{"num_hidden_layers": 8, "hidden_size": 256, "num_attention_heads": 2, "num_key_value_heads": 1, "head_dim": 128, "intermediate_size": 704, "vocab_size": 1024, "hidden_act": "swiglu", "norm": "rmsnorm", "norm_place": "pre", "norm_eps": 1e-05, "positions": "rope", "rope_theta": 10000.0, "rope_fraction": 1.0, "qk_norm": true, "attn_scale": 0.0884, "bias": "none", "tie_word_embeddings": false, "parallel_block": false, "extras": ["capped logits"], "init": "normal", "init_std_qkv": 0.0455, "init_std_o": 0.0114, "init_std_up": 0.0455, "init_std_down": 0.00685, "init_out_by_depth": true, "optimizer": "muon_variant", "learning_rate": 0.0137, "lr_mult_o": 1.5, "lr_mult_down": 1.5, "beta1": 0.93, "lr_head": 0.00564, "max_grad_norm": 1.0, "warmup_steps": 138, "schedule": "wsd", "decay_fraction": 0.872, "decay_shape": "pow", "final_lr_fraction": 0.0, "batch_tokens": 32768, "max_seq_len": 512, "doc_mask": true, "train_tokens": 129600000, "max_steps": 3956, "dataset": "wikipedia_en"}
Each number is 128 + 32 x the weight over its row's rms, rounded and kept within 0 to 255. Layers, rows and columns count from 0. Numbers have three digits each. The size before them is the row's rms in percent of the matrix's.

# layer 3 MLP down (transposed), 704x256, rms 0.112, rows 468-486, columns 0-255
103:134159109125077134119108099136131065151107136147061144133163094113086160114162114134102106070124138115121103134131125160144057089102038115066132141121130145141105138106131201086029131152140156106192119197098135083097099143102157129102138100120112121198160130150111148130097143140155134137088098152096195110139171107130163130162179086202130146125121095147159057070129099087105157150125136092108101143116127116100155098115158115070081166177107175130125138148165106114161115154173062119095113167129111126151127067176147117150152130141124210100150143121119169166176072134128147164087129103097077118155143158077140085142114154152183141098137196156127122110151161151082114092107176179122097166109126179106074108128124078120115074139094123097169097126083139134105129192167066
089:162172172158132167170128114160119154140130108149138102138131095160145120114111179124190176221094153110144137121105151116111093110160125129149169129187195125077161136149122110146140118088124155133123165195139079133159057144141110196109093136131097147168127106084124123155154085161135162118177136070132122125130107125107152197160152105155085183105134172142065106095118098138118131177164149172114169121107141133109081176051091136125165198164105118142140130114099091084110173107159147092139163125028121159091140122111144131141143082177157093096128134086092143179115128179098122187120105127174161041086123145144151120114157128139059151093083141093130092132100167120115200145177181156130097142156107101168103147178138058162129116132165133121149213125105109141105165134148144
104:156200164104091125125095085156112077114143211121091149105160136120184138170114144157113141112110165153123121143157227167122143138187081077135181141183146145099068118111145150115136108122148138103146104108080129200081140114133136135148108177113209145145147116127140124129163108111150142154185081097122144104124109113102129174116116079177129051077188138138092173043126129167180139108150158060094076091094130115115075132110171067119103090167153077123169109181122111159171173110112162101203111159170117144168094069115120143117126083148122116169106154079094144104141102140127154121118127176150170127169064112151165119100144137154057195140108139118173149131112099130156135120101116070111072157197118140132130151144131144146143159120140127101132137152093182151108100133138148
100:144175118122149114095139087089155101123133130143165159100086072145106109155182115101093189149071093148153124150145147122233081099132132055147158153175143142141126156099075117135155111169135077092179175037095110120161145077127092113149094130162165081181101087113113109106176137129178133162175164094115119172166128138175166166135089115129167107160054154170144101117134125112171107114117105144058173162121147157120184121135092141140114083129148124106152124173090148148138142134096125133180157126147186131077146089134090080214103070113139126156107156150163139106078136123203142190139136157149173184102165133104096099166167113105099146169151146092146137123118135123099095180085106156199158125088054144060122107141145141137126132162147129173140127105126131123127131164127167
102:132195093119089155232144130140135117084176122130138140153081121130108101088104152161156091106160094129160077109126181130158136072104107186147075138107157138092160167161105087103100117130130191165189147120099091051112125156103113138111074121152093131163085166072076161078161107088144121160147170115061131154151161130122163079147157134113219152074095160132128131142183145148127135149140148129135107176114143167088130138113088151137054121115130099088151152116159118159138149180145147140139087096108157093160114188156113131163107069109125096144095102151059141095165121176119089090120143131089071146181182093103130081076153161143129136119132106080160104182145170122061113119179093050117123151108140181097142136125098144118130095152113119175085107122088112159139138158169096
106:146078063115110092151159133193179127148180097171189134119178182084151134131142122145109145165147086094126154140146106113134092165141134147133155115122142096137115048098129136120119118147141124064230124087133139110163099138076147137146157107139143164139087099132090103057128107117141172145130128134103107077171062133069116077058175146085117086137106062162112140149148174143109154134124103127121152150138175114152195141054135156117146126079117088084163162115101163125157133180120141153121146130127110106105125122099100140180131174150126112115193195110115156114120091140132100157133107142113132086115161090150095153130109124089135184128081113088183068136151129165115227108102179161141163095109106173151192169143102139080145096153133193178129093084168156155150132067090149
106:098057137155108078118123132127099156168092134130083152055048166117126150143136125065119045089163137115085127130108169152118112149051126144134121103112083118127173109097122128064153130114112181182128092209179069116100181135148118146104179104066097124069110142088094072173144139158152136062092076168092200104134191125138101132180178129129080167152147114121150141139116163131123071135141120139147141177123158198132090102116178081092099121169168124129117153129232075173109122137119094168123157140117157117139083125141121169136134082115142117165162153093110154115081064153135159166156131137120096133178119119145112127136114108144155141129110155115116121146104108095126074139197116130127135123148133208118116162130086131180124161100083146055135122128104129119156150111148158
094:120158075124090140143161154215062121110143113109116115126081168162190154133065183159138151090194122133120103149110174155156156163138049131153166150116152147119114135127101177158142123134219095125120131144114124081111132121164124122144145184108122157123157130115155151079115115121091111123162157111164070120140099141180137109132137168178163148159096147079140163141182084131117086129110109134139105078141118173128182156138173084172126065141139079068062116160085114106092141125136090101207158074145187079099143066147183129085108198124113105157137145123162128144141103171113106145083180134100163122120152088165063115139193138143087131101086116114133101151113097115123134109134177106199128160118111125196135153068111153174113189104116173119177125132103098173124120155117167
105:141165162113110127156079133083140140082163138089102143127127106116167099099167074147142201156106131138109136113143137156193121133137104091175113142150190085071132116136100180111112120138087092111052118206111116212094153127119112083087144118096133088157123055148062099130173095110103099118132078144130103116137135130144154149112165096143100112098122176116153108169127090152082094134147112145145196120096111131127144113150176153187121160153070135177098098117143155075090123098115204130096125167175187063103149136151096169120077050137137136190088174190164083137143118111094101111132165171162122105146144114098109130105092124131094133174128105140153104150149105128115101121157137170167167136142092111157152074114098131181087140155192115166114148095091206080151094121058147
097:107170081143100159118149135187130150082079094103166133161132121150060165140181114112184144150171096116143109146158145100075107138070165117123097141108102080149131144111127046176142105131107121117136081094126130061140157135091139099106130144151118138141148127135086164148131146196159141158133034155145106088125111086021085095147128113146123214150176088138188124101104107106128132127148163139104088123095127157181148119119114157038117092145094125110102118067131168130144126133186093146074139135147162158179190095127096091155075089114151097124110125127069130106153081113176144090118143114114154131056071130135157090108110132079119120097104108180104116142125081159135125049163130129149088089056113128112099161164159084076087152136117117122087081101103080139147121123141152
107:088094162120146174125173114087178145165135157120150147136125186136118065133121099153116142132121139115162124131126154199095100113157184153109097094168148182170063145148100126132167111164164083111154151100141148133126105172117073167110198106113142163132141114087118175104092138127159077110127091115145180121105048139071081103121155076137148152123121136142137179027099127143156105146078091160205128108103124141090124179124165096163139128156079155148117142088140101199136101130129089117184189069074134093147149110154116119092114100151125141152138141084151180166115162127130098123121110125157130181097152128119169142079139145124174046170057174137127110132171120142194083080133123059149176153124142126138150136134136079055077129125131144123105115107067147112124149100086195
099:141199137127132135144100122158184129175108092096194168176142161075159086128113092136131105161169170171098094101131126134183149160149091106110122063170076144084144155173146168183159118116145137082116113114083111120156180164158100116169096100161080126101184198122132084171158199135123141154117096113087086147130141100113067143113116172101136102117106157153098025123179132118160116151118114163122120095128118102162145070186132082054113099108138111139113175095104091113109140139067161095114112038082138104147097157104157107150127114127119163061146128123113142126118124071082134123115101081083160107166105032164141136148105132078124112118084092103099123139142108142143070148125189133139110176082160107126123128119170113070082120138139116108166162116096140094124097148122185
095:141126170103109130135143159136114145138170083154152128121103120045173139152138101118180151146144100127096184104168145157179141082153076134115114109120135141147070112067044149097083068148110145157126120136089133080134069139070130182089163176048133179135068143096108160125117116142105080117130129121132094097087133115149135143123115111103142172150203116132213045092116132107114057100095150135160141159134092141135135165087155142155173144134108100120122097110153141104111083195181124185127104050160189137127130161137145143107139125110143187141136117142084138150132097153126153140166094135236140145166159139094138089135112115105122099150124158125157129156110144125156099092104166122182098114142155171092090122117050155116074142189135149102159177103110126168166151192168096
106:131021119104184098174123150100153132123150073130161113130152186125100128150132123144125128136056109139119124098137097120127099173137189064141134097063164156140133148121151088113150112139178133111170111144150106081139185132105188136171094199123108146128064112162147170135120145141163117066175185111109138085143092133095138166121149079141087159102124106126121105148136153118100154158129099152134110170123146184095159202088128093148122124154140087139202039133108136134105126083204186194084078143154118106188118136094099085137124138122134102157157162114077172119101116157121131138129127102169154126099149140106132138108163129117178125144138113141159094224183060197100121095075070107152152145115147164116135099125130077113138056110089121103117130169126175126095119106135075
104:108142111164065138120109098148166150148110167136138116112168134134057128145126091149088096129165095135102137125149123152121157092075126099232152136072126107094102129012139133133116121107084088100083085095158133105156056104116113101111151129109169135142116142157129128157149197143182125110116047065089108113138143146110082139163147151102121138140165142147127129120155087125124101109147110171203159194185144100164167146080166137093114144145196104137188154086124096165176103142144142141166136077120144087148098076150173178166140194133093132147161136124119146118164169162148159135095161137163115086127152130145178111145121119206126135118171183127105199102117132112110157156161102207109135160067094115174136156096145113166108196143120125079120111161144121117188137086127097
089:118121076167098216130172058170170133142058124063107144132124080086120163117030074125161168098160114155107097132153153089177107085074176099068133127078150111123088108096127123120116190146133146098084116172146097152125131101091129137093162157135118124117160152159125152138068125150132121078127105169051158127139146101127198088134138144114115166069176127110133138079123118183139100160140128134165078162094132136150105144147091092125120094140154122142212101157159184143165159115136141110117108151180152138146106146087155124091107134126102130133126091186097152177137146151127196160093176157154106096156105106141155143108167183147119103143173146066098140199126127096176092133133086107124084128097158130093130134144182112151170138144131117139082033145139106170153137187129166
102:109168190113096094131132117138072159128127165153142134114078124103107157174138180192125137107117121165085097136181124137143099088100111116154125123159139140087159172105126128154121114121135136128059068134187109170132078156140185149220131108153121157113099149139106108154080117151151111130163125135106121117116119169136077081174119148195119106141134148125109115124107093069083084113127168168169133238116168106140113114109140092124142162149135088090144127121102115141091190186130166119090139160113129082146118118051140102129141129121107102099111104078103105132196122181138120090158094106146089144092086117079142101144165214095120131212120105132185143061154090206122078146153117181104152155140156090123128116187145144146066130171146117062128101058144130112100163153116076
106:152175144077161084157137120122111102095134088131175090135158132097135119086112103092082126137146081158091141121122106084120124177147137118147152152074132131121122109146145126149170173138170092138158082128140076070133133154125201172093144097073129101162083112192144148147144170159094098157114147095158150134108171119199139122176200107142123143094108136162118161153123115076099138112146056130153104107144121066154121103107088119096115139142084137133161122132091156099128102093136127210131129153157111154124141174087074144156185100124223125114161083118099142143132199165116105120153201180157128143108159087183095145133161152115163150109124196129155146086154117176170105224159098147112192117169126172096142142142146107055138154170191159081128163114095175073167168140135132
097:145136138172118110137169122102079156098075103075162157117133096076137180174139108115218086113090119136099147116141163128123124177150093143103146092102133127091169098108184077156156140124141155178126172108181107131103126122143161123109111130071045167117159146159164104151179138148133160153132213187086126168147183133137139109124164187205118112167168128142131078179161169133114146180093148125113169098131152151081135117154158120131086160118133132115127179136141082139179108075126221130149130104169109161111094163118147078146124123125146186162096097117150137095108061126101086145163134151107145113126093153125152176102137074124186090168145114116092105083116185120094132098085110106140082093137131131122077168127131135071168123136075061163103126104131107173163139101135223
# layer 3 MLP gate, 704x256, rms 0.132, rows 469-486, columns 0-255
102:126129109176114143106171180138111091111195089134132061135089166123095108095151105172163130150041106098134125148135170114098131106133126115128086103103125116091119128102143090108135090148161155102068085145129110133093058101122162134124161155093135073139135169149069131104116113115125109128104191095074075144090194137134176075114189077090113191115117134159154085140087169143119129123124087148134157124106162074154145185061130108135130076113116100146095146119168140064136144087118174134159096128148144137133141113095121161143161108155125146108088144156128155118089079107092167132142135100109146021156139120121133134153128133140081092107076217158126152131100059084180136194154161094140107183080130121150138200134089141157081085095095062144072121107152114113153171133185142
098:133178131116079094092141067125173172103147182115089127129125064125141157075130071125124135116137120171088108169157169105097129085120099125148132097143211104145179051143116106132151197145167127178138075085075178112080119109121106113086165108164130168162132115170162123117144095118115129168127095125124172115108122136188177133097087130094114122083081097151092151130115120194161141090133102145070132093133120152093097089126167130110081081179177152113157141172141045139206206141069119138091080172062155092123161116113210154110145146101155119173109149095204133122117121138167190075114144100095151075125142129175117149142111150153064166116093164157077168146115120121156115126105127136099141135130103122124152123092155157140163102123113111101127123114163104094142112110191099
100:129194065166156086084144096088121108122086147126119097087087071083143109121131124179156139105113144102078141159128153099138078232160098157153132147193127113164076155151138137117115113119148087129052153138103148134188123110174125142124114100125110168080081132119155135091150113103129133119082120156087132108126106129106093150126170091155171085131110149148112079127141154111164108140098108105156116098160181115112136102129146104103162127093108122082222089098117081163052156124055161115204183094149160090151147192126066100135178102117106163149114130104080103188123084111134130091145102122154104155138141127138150114078160116185136094108071112104120080096176118165115205111150143186119093114120113180111135108180165149103109069121185114119091085152141184128123137138163081
102:097093124123178131120144090122097165186093094133144129114118107076051125172138119109094104154160050065115118110154155123084107087127122171132095121161084183086179079107201142163148136132134133123093151176100086122122128094108136057139103197179192120125159105111152110172087130144120105094074129131083085100143094126102142100176176162091121105131152159126123136090107085096176133176092132181135164085127071119161146160123123132094046120158160103087109168172121093104135144111150114115129116099074078138144155127133176126139153144098137079108129121118116112096079105128106123137131141081116168103071109136134077142090179132077167113095088082191142105154159117143160171139169115140121168087100156123101081112147099123013130079085110175096094152090151139160133093193124138
104:125090094129135147130145131158128119140125176110086112082093134167137132109141146128103158109127179142155131085195131169129114101139122088097110091149091109126110217083090173117065098088169130086094148102150187125172095105127157096123155143139143123129079125133052140121118089168111134137128192166149164193178140115158170145137139138133141159115165173100148083116186119153113163164092000105116158101089117124116136146129136039143123107153136141158135119117114153136194184140093142083128110151108198112167126107104102204066158081169127124128113153073127112110073164122104145114143081112140170150134120166131095139134141069121114123084141184070083146126155123167149154164153126183099067147157138077073115119120091140112158160144081123087172095096097117145127077134187132
105:128074191098103121160144143111224024142089121101172141144134104160108151092120132133117159078208128116180136147093129143143172190112122140097121099090104085143124153129065188070157081158181141170123119158114146139121134117162149107118130119137113111169182123145177137130139098101098089136078126166130154151144117051161163122048099125127094068143115168146076159156144125151158103113089120118144095138092109088151140145135073092118076106085176162126132097215129166070160150105118156123145117100138128047170147135127160106148126148104143090153174136150150109158100131132144177088144146111112146158131113133088110085178132123143190133076125121132100143074120066135087168082142131129146141100062155164111117089098161115054093158128184129114119124076083103097108163145136182
093:094087127101131140135171152136118081061130197135146142167062181155145120134120104217171081154094178125075122086120174121154109139160145080085113124127112119149144149185095154095145118101133166123129101170198134116156091125133159165087129104107130110140143098173126101141100157154153118121095155114129155122110187065150127143104129180075128179145084099138157116139213161148140138135186108120133087096149111142148124209110148141157077131101076130146182098126115132077155149117058127159114115107140142116084137116061105117134126136134087071111081136121080150095116152112174171120156123155163113205063155113103066100144123163138101106134147111221073151101155167099144100167153095121103119128155202116155154114145104107134127168119191138191215093148128160116111134108164104
097:128129069186096199168136122149100121151147133129168117135096126133152160109128172119138126189084101080106125122183117144088136076100137195130125168148109074137133176125156122105161182102164155087069158103139100146107201160084088083162202125096156108156129193141155141118123116091123187173117119118133123105132118141163150137089155136128124125159121105137101129139137180104124151185087099032133083090149167150124127072106171075114114118138160108169125110179132097100108134135174121140119116158205136065157217143117137134153148078171135167130130097144143103134125138154111092133088153086130144124128130131108116169128133071098113136099133136058131056143134120161196081126169167133176136138121071139053084158156184155153096141140044140119138068182089098159173116128136121
096:149180131129109124061087149132194125124190158151080174181128103138122169137130132159175073109124069145139107189148115104104142139142147055118110148119087167091074129133152184114095076144121111084125115148151150113141100139183137098113127066130163105136152089153057157111159104159067133095148125165117168172156157137174143109158137171167146119166129133106164144097094123094147203163093168094113119211137149187095120103121111159186134138092214128156122072110087151146093153134099125135082152109037093150093159119145161131129118104158102147146131117117124109125100180152162131173112134107146144100086173158141117153130056174121080121123110203068142156065128141086165134121119091106115106105130106101101113125097108099125063122116059141113066169115110126073099136114140186
096:189120052179060107081137136149111110106141110108149061089141180111143155074109112114063152136105134133139163096089110082155142142082124119073080147160126125122192114117154150107141141171145121119119123130121049099100159103131162133176098084143105093178189068182103074098062130179230150156135113113069107119133160150189078178110123148093131117142112129118148206120167122181108135174138157108139141143083136170121116072148145206136109140196211111122089147120150032098111119182133086125131147117151114134145152129202125098128135117089101144107160145109157071091131122154116145111131117168123130065122152125114167136179121104131130109144156103139102146095097122146111137134109128122172133166171121115146161111167157101107149089179182134116072162113140144140119187123125108
093:071151145126214092094126114129117057210164132131077175175095127140110065152124046116157139101178138139168120177163136135176190095117129120146110090080123112106116119134090183175188087142156107172195128109082131203139140169127112104094081095121121122159201149148246130131141138165179137104168149133137137097147106104109107100135138127123141157094152079137105101119104143149130095094101142142140122114136122124147183167103170119130139170116173055153146144108151167095177182154146155128176164150135090134159184083137172133144111105148108147107145176160130163139086131127125099100098152101155127087152126145095119149155141134143073101120205136105125128104089140161192093192120149088128170110137186130094134131167146133089126112135111136152158135171076110168186171120084127
098:177158155158135156194091052073117103121085111143033056130088111129114090100155112168175148158191173156101181152153108155126147108120097157127106075170067137169107150142095071171086151106112062152111112055101079108123108094113141136122134124144146131101189116088173096124147148104127087178156084132142127125085119147084160124116110168158178129099157144145121152068148176207152104124142103185125138116107171151115161100064105177131141198135099153080116090109151130147124113104161181126104125127091123144129173096113118077142128135119102117106091137134122144136091139103138128200161149132104107122112079109180113113126129122098163131170144149196205120115152130147185111137090153066145144101191127151095102088069168173134131126095142148152082103094174135133139159135080086
096:187047140143165091146089117120138171062122107070146163105022087113127167067098062105153109129125194092182114148099116132064125123150116113068128138097118129123138166126118168185166092134130110157146134125109043065117123082076096222134108126134084197160161149119134135132150119077133155173172169076167137142142134101100211148135120129138207122120138148084131155126149127139117126113179143143171057106107110101173103136100123072120144161177125136055161101146149070124127157105139115109134138136092106131116174131118098146134131145151068123053112142084113121165113154106141117097104125136106147117117105099156111136122186190108113087149092093177081088112126138139110101114117153146138143148115181167104109109111150147146140118157116107164124092168146143154171097111197085
098:120177138154085112115137138143052136083154149122088130133147142167108197161120110149189133132176104141127131097127054100178149173152096085009123108096136117123168110136120147146158177155095120106112083163099098117092100081076133117115116151154168097134070122155161127141100159106114149148131126090117106106117176167140105116093133099105128095100100066060103130085159120107175114030103047122160157127154067180077115119094150118112177142162133086142170205123159138118122122149115096130160087114153067116132122154124137099055109152185167090103087205122132137147142107148083134145134146080122109150120107089131138161088115145125103119106122091130075151104160110075140105158166168177148066146177139138097096118072107164094129107090126055115128116137126124085133091179097136
098:123131082061126120144089089077119079174069146159122079104106145119134133160172150155143122160178177150110162072123110140071161104158071106144162111184113145091182128132143110060196066133159163153128161097114177150147180102148137157130129174119138173159163192112099134152178169108196145128123117076193155120157096136119093135104102128130126092160130131151187145147113148075132117063124156125118120135135144144150144119123180139142115112155143144170126111110126109116119195145158120103149136151114160116200194110116146130065138137177112113050157124173133163092119102150092184091130143132090142111155132092132164147159109130055128098035079108162133133100137140146098115134126077188137170053133124178134078134126130158152115164141190109166088156081160116082098090117128063
099:141143087079083106115102115104093151183155137145160124182154120107138153079141190132141123097132094129128145173071154156130133084103175104093070126118137170136084143141073153146106132129136127123125142169109117182105115162112127164122143198080172168175074126086159162191025135120112150133111113152141086129156135113087102149084170125052128175100215121117131118107145156173107153146169145152135151138049114189141076130107107148126152133094106124096091140090099136109111120146103144169128152132131130130152098071168157207181159181143101143115122109127096111139143140159192123174151170174109154083112134138120129123107146171099147021135108072080099143111159132124105085137183102187156105110104112119144112083152134038099112190158102130095118153129193125110111134116133181
103:177083091191168138119075158135108102196163128080086108096070115131170142083141119167146106150131114152119174157140129120141108146105122086064175157163151166126168125170135149132134128094143120142084113124120087106149057108095121113113126132139178148077120124123101054151116153139115084149068123120113149100135110196159156106090145153168093133165137074161134130123147081108108130141109071123132139156102081193123068126086167153103124082086148152139180123147223081131086139135116043130050138152117092152140152167141136089113105156090120125126106134154134080060095105113104114079159117172113100121178126177079130074067145106090112119066139146101096129058176159131127154137156133190194117169064160116061146158137137136124124164145149104165142126125151067155120122114150161
098:081160100142105140115157151143154151115112099119152057088192186117141111133111123210114127086133153148165136190086078119095098078096137122110106128176092078130098128128105139091137113132083144091123038151146135161151160123091108142107169095143148098128132168136109064136124159083153116147120118140135193112128149133142086156169132140085165137076114172152181229134105107148109081111113065116117115137084125141121156115139116104087132132128208126126118101129130160138120130123210183097149151167153103139149104092115123094128181142112103131079121162128147081163174112072116097182115140110106129154122092072099119138099152156103114112150119118119072101107152163116116119151148067140161135159075172164105127147103173103194215164129123164041112102101085105132217111068124074
# layer 3 MLP up, 704x256, rms 0.134, rows 469-486, columns 0-255
102:090138135135139171127161122154155163138165076195149108169104109142129108114144132149167124150088086131085101133097161085099130134098133094128081140124107080119106159172135091123142130129133136101103134120111148104139120153125160139200156214089127042135117133130088126070122144162194138123136093166066108136116170134181158101130139101112097143157157163134137146098129164107086171125140097159170170105137181120145175144126161109183137074101142144141170130116173123095129135131113149141107144129151132137114147154036106141152217081159166132087083108137188185150087120092090181178143152177137175079066159123173098119095103011152091067129095205124136136135091090139125084165156164078156101163128131117137173125125111084146094158121081070110078111119120108137071115142142080
098:127087141123147095124151099112118181116124133115117161076137095193155114165098151125131137149118170128150114114123176110088135112131120115129086160133164102188077105096091154108122214063162108113158119154110135167127089146137127129100173104062143127097147094162162151119132145088134121104174125120159227108166136142210161119060122129167147171103169110125121184077137118137125167141088036174153143091169113216139136113144161202161080108123070158121088120147102130104115166175190112138139162056147170196102059141166152120085093126082126075102127161162136137130064151137118123088101116123143088136075146112148133137118166134126118089103172170140132108097148112161129145148184086135126123071098105167092120075114073110099101108082149159137146109155125184159187109134112124
098:152131127136140121139125121142165150100126158133191064146080119158120081139117121104106205107160145149165152167134111144113056130172178100117095159119179147118122119130081195113119158149138118102163108126139148102128115124205173136125118144122163108112094114146109079160092088118137142139099108073119164147105174113086137196076154063105104163101160145108123134150095171099146152096115122136171133102145099112131088146166185031100156118154152105098060151157176155150154137153067155140089152116166081088102127109116153125115139133092150134111084131121081073167124088118139130159077132153140124175071147158108105098083145092106106138125103157113160127117084125191139138021046221138157126131168107144123102094143212090100101115101071135127133105164095120105162205090155147
099:138123132172110141175121132077116108120186084153150136114078186088143155077185161150143123122058169214147091179103115155145115106151133176138128088142116138197142090048109111090117161153117140133121136153106129173134115132126143157136117123142113133156191125086107184151142137091119145121187123137094101089138103110136106070173120176126103101153252170088089080143145105133136098099194098122092122110130122144151126120167154095095193071157113142151166107120083130113118165127101162110137084115162144078163117135106109128121168098076116187141151072144137171107081162140113151175159118189185163173088119137129128116142143159160151182125138124189125112098154078161138179169047164121128099077050116121123100133125139169116143121123106107084094150141128107154169165195121112
104:158102084135062122091111151111092169143133119092147134090097112120103075187141160126088107134139100144132163113151223192113084139136118137068124152161114175137170124139139135129075122120122077065082159081140187126099139100143140101124073090136098120066092190140098136126140109136195152123188089141124156123162038150225140197104149149193161127084140163130154137115111122134150120128123072042161155176149110133173103117082098119147119126164189085156112135045131187173144153198129143087136142119158102138157086144126090122122176114110128135142138128133176116106108066135116129141164073153133124168160160126073111140169151104102061138144140117157104106115098156170103088167155140120150128163087166133127215127143128118107107088122103086147166103146150119096116152125116116
105:061142124112120109095028063133116150192078100120093128103123127158146090103092095122195150042163164153155171086088139108173067187088061108144158167122128120127128153134118106144122110116152101161120138111148058128115171126126098144082178105139138132140087097086111142147205086144113121154083137164143124162088112128153122144105155148134173108102174158046126093174128119188104133091139161139118065131158108122142164121159139150098155149115152119133174099095127140106129102122167136164166125155084115181170104068166121119155114100125163082130094135081099166130146132093138120103166146107080154118102080165083130108147111099112125174145111170169103165091187121139059090136104123058184160145137104179135140179186148154143146104120097132039175177126110169154120126144123161
094:072112069126083170134088081085130107141102169161141123124078117083165145110085142112154154120096125115137001151115108150090109130147172143107122123104141106098177171108116103125194124146166125122153088111163138147120116093169151167090144088108171045111149129119129082151165153186123125117159095154134098143137129094127174145140112096134164180095183036125111083117066148146127116124173098069154086129129099120150070190059151100066168078074125144111152149136121115099107087130118148146124171096117103076079140143127092137150074108130125139148106169160112119153057123166134124142207101114107064110182100081092078087102122147105181099144093106186093112116182104200132091152110161151109142112128101118144106157132142137090167156103146136158118080102139150098153111098126145
095:129102106110099171129167073110114095138124152167159156072098162117171146147159145074092145131156166113127084113120137033116121141141109190087132107085101110140119162079128165135098135120184159140126145126113112125171140207122095163101115083121069170139118071116139121111091108155146104116123115151191210195122117151149142115071115117147143118124162110138083144162120161180128136111156101108154166140104101152132106115102152142116173134129114114136101171173101147167113106175152216108118112119077146098075158129106172190100151080161163201121102054197050091117156163155140119064143133092115190095138157151144162126135084090067107115121101138139091092163097111119104117120177147167102107096168114133130081120119071067157167171153166069161150084084104173140152126135133171
098:162097125166208066103119146152128175143129101068121130142110019148179162156087127047172130143168087112147159141155166102106123168162088130135112066128143130131092102129106112162135158119166105121151126131106178084126104136113141081121135124139163142112156117134128156156135133177039117126096072174174118152130116139178111124110058081149138159113147161122145123137102165128161154169141185114117123103150117111096136063125135146181095134146152091139145144197123142158217119106063075133111138111124136124124154116104163158134130115083130185091162117157051072141084178139134105116091115172109101101133150177157121169106109191128090135100156158131097111110101115180209112152113085123128077095153119073098103165101093151059159099103150176191165123122125118139123102098077090
097:130185161125194141140119165207123093092167104132156195124114166066082127087102131108154123152092137188081091139131157124075149147086161105095160106134130102120109120068139079138087074133135143077151188162098155139176134156135138116138152130064066095089126149151145162127121170101172097095137136089124173115084114182105071117177133143218105102054161075152113148097109104115098154142139137136103131091100122093151149114158134108148133079081095106136121177096120083138114132117119121130109179116094190161131065174078133071122153157128108113119117155168109132103100161132120122102083087132102187149166095105171100160088114099114067124168123137093169100061106108110147171181180136146117156141098136091096096162121134079120118177129145108156174162121083114122154105147141226
093:173106116152121162105136122112180198101107131104117131124139134170136199110099159145135203119095133084073190086164140120107135164145116099126136144157124111140085121182138139126077086162102087077080140086131193129060124089131163092086152069141194112107096152178101115094169104066133114107165120133089117107104087166135164079109122137132128144134135119139198071151129126119124117117112087157148086131150171156139127095109091106114093135171110143078149053133118165085123080107143138143122165199092160091132097163123124159134118124171142052183150120160176142128177183143102137163208196047128121146186133130121068112109144132086083090131137144146146146076115086143143150112137102139155130138129066152141136142153144118132128069079071163180114164144120106112115166049156131
099:153116161194150103166133137078139122113140093128142131141112110125110135099143088077114082165125119128093139114119163121104170157137147130138126075083153162115144112121108184101064126109090090142157208036200143113117140112117097137066180086138119139136119161140099115164091122129123099173089128165087169166100178120066136116103129131093204162110161097124164179131124126150112088115153150134150110174128143100086097084143133146126176152130162080104106074126105083158100176143134159075115117117097094174185135117152144133181115200139108091104139160157128100164116101176131110176191152077131139116079125159087154117137165127111099128169144189160185136133188165049102081088100122121132111158123176123141070070117145133182103109110121105123161209102167178137164166203143100
103:105115126145167189135099176104120116194087082154140160109143154055118146085108058152154124101171190095132135143123124115167173152137213095169177136131122118201127197137122102142113095140099141104176177164155177071175145179154147150192107149120069139138088113161130216105149119172201168096165169165120156116151103079094085142128125061126098143102078187115108140132122107146138106114127150149117079141057150133074167180191154099100153096156122135123151083128177114146094138154166136180138153125090081115157118153126089122048150139137099100104100133126108072185144174130126165153169089112120121126128123147167124184190083136099138154126106155130121145203174137123134083179142115153098080140130137103110114121145111169108109134078101141097129138136097152121121148129118138
098:147091133173088155127097157112102080096129111150136122144179106099087090187118127165128156160181069162101150136161169144129129091163184140076098132157137166074134152126148142036114190140112096150153204169159121110131199161052135108135088180097148170077108111143106131138155120061135073061114181188138149134155127151134119091106143102119105123127140082117167141087098123057169135113123114154166123091182149188125132183178104167062196164152090100119144139121140156109100125086120099144135173156112116112127095206077136080131185072126115129109110152172180123164153126214146175129099145141152114127079073129148148078130113129120075178138193109124142106131088163136109133099136139104159122134114091130130156156160164112136084150171115138127141138158143123109168118175116126
100:132173123096110141125119124152130213132167095111156138174125089122105111053068115180105098106055075128137144116097171130179101118132188157117093150089115130155087126123078144137061120129042148117144087194096098111122139138087162131159152159081114084122132090182140116116184074141152105067168158138109164097134115116098134135139142092115130118109106171130120178066106045152103146223178099118104137088130096199090106152177117111112142072086133084127115059199184091175148148102113145134112143162118086169109063141119069119115100112141126102184119108101113155118129101138160084148169133149166101166120140108101106095094151114117108133152189102136084078158094154159122108125159201129133095151153123135160119130085168086170151108150160127112163146110106140146146165148136113
096:098144152102175118166084139193166103165109136130030104116149107169136080132177134160111128149128103129133144096116082104133119140148170189035137148090126114117091172126096076182079123145108109127117175146060101136126076131151160142119138111077132101115131136082147087075136084076108081077098122094143148147148121111128133104160074138095116100090149121107070137120085131138113135121181149102139098159150104152163090089164113150164136156122213108138122139098166113179110100151087154103086106157170092130086115147175107127115109142122149133101159150094126190128109043221110102127111140160176202166127154143156120141117088105153073110163092137089125150130093083125129071151131094168181162153128130092063166206130136141082155087104141157130070170132077148144127145125129069
101:080120115101094063131087164114119172130205152141173110163096126135121088158165076075124120135157128135093168101084124086214128138094110070081178127191125140110116144153136179110141149157121128144122078058115137123109083119127110111123143075131093115101128131111151158076073163097100101102146132093117154164103076188132190111123150090144088145103147138111131126187129077102145138136205109137166099132079079128122154122113044078101120147169070122118129090118158125130040072093101128206132099170104129147094084140134124105119117177167142099097088153177198080156119135095142110074166164163105134156120145086119145093124150119127121119141164106093141123126116137155134099097151097121097166088180136178083093139089071158111127160099137122100084125097209162116114181110130087
096:133180136139124103131106118187146116135130162184153114095164145096100135075093071127092141106085088163099085166110159155114064130040090113183118126100148135073186163174129148113110120175162102105113103067120139142119144109110109121187145130129106114099154132092081077220142089114121124121142128142091128094176204100167113122152178131084099157132086171128146125150120121079166114106100136135134152078145116132093181123147145200107126142101111123179137172132163148130106151113146125171121152109145136105164136090108075136114139124065096067124150102130082075086123109120134109061128111151151088196066071087145127152081140127138183110150124103107108077181110171119139144072153147174060152135170085103049175150126177134096151155144144087157137140098137100135186171134073088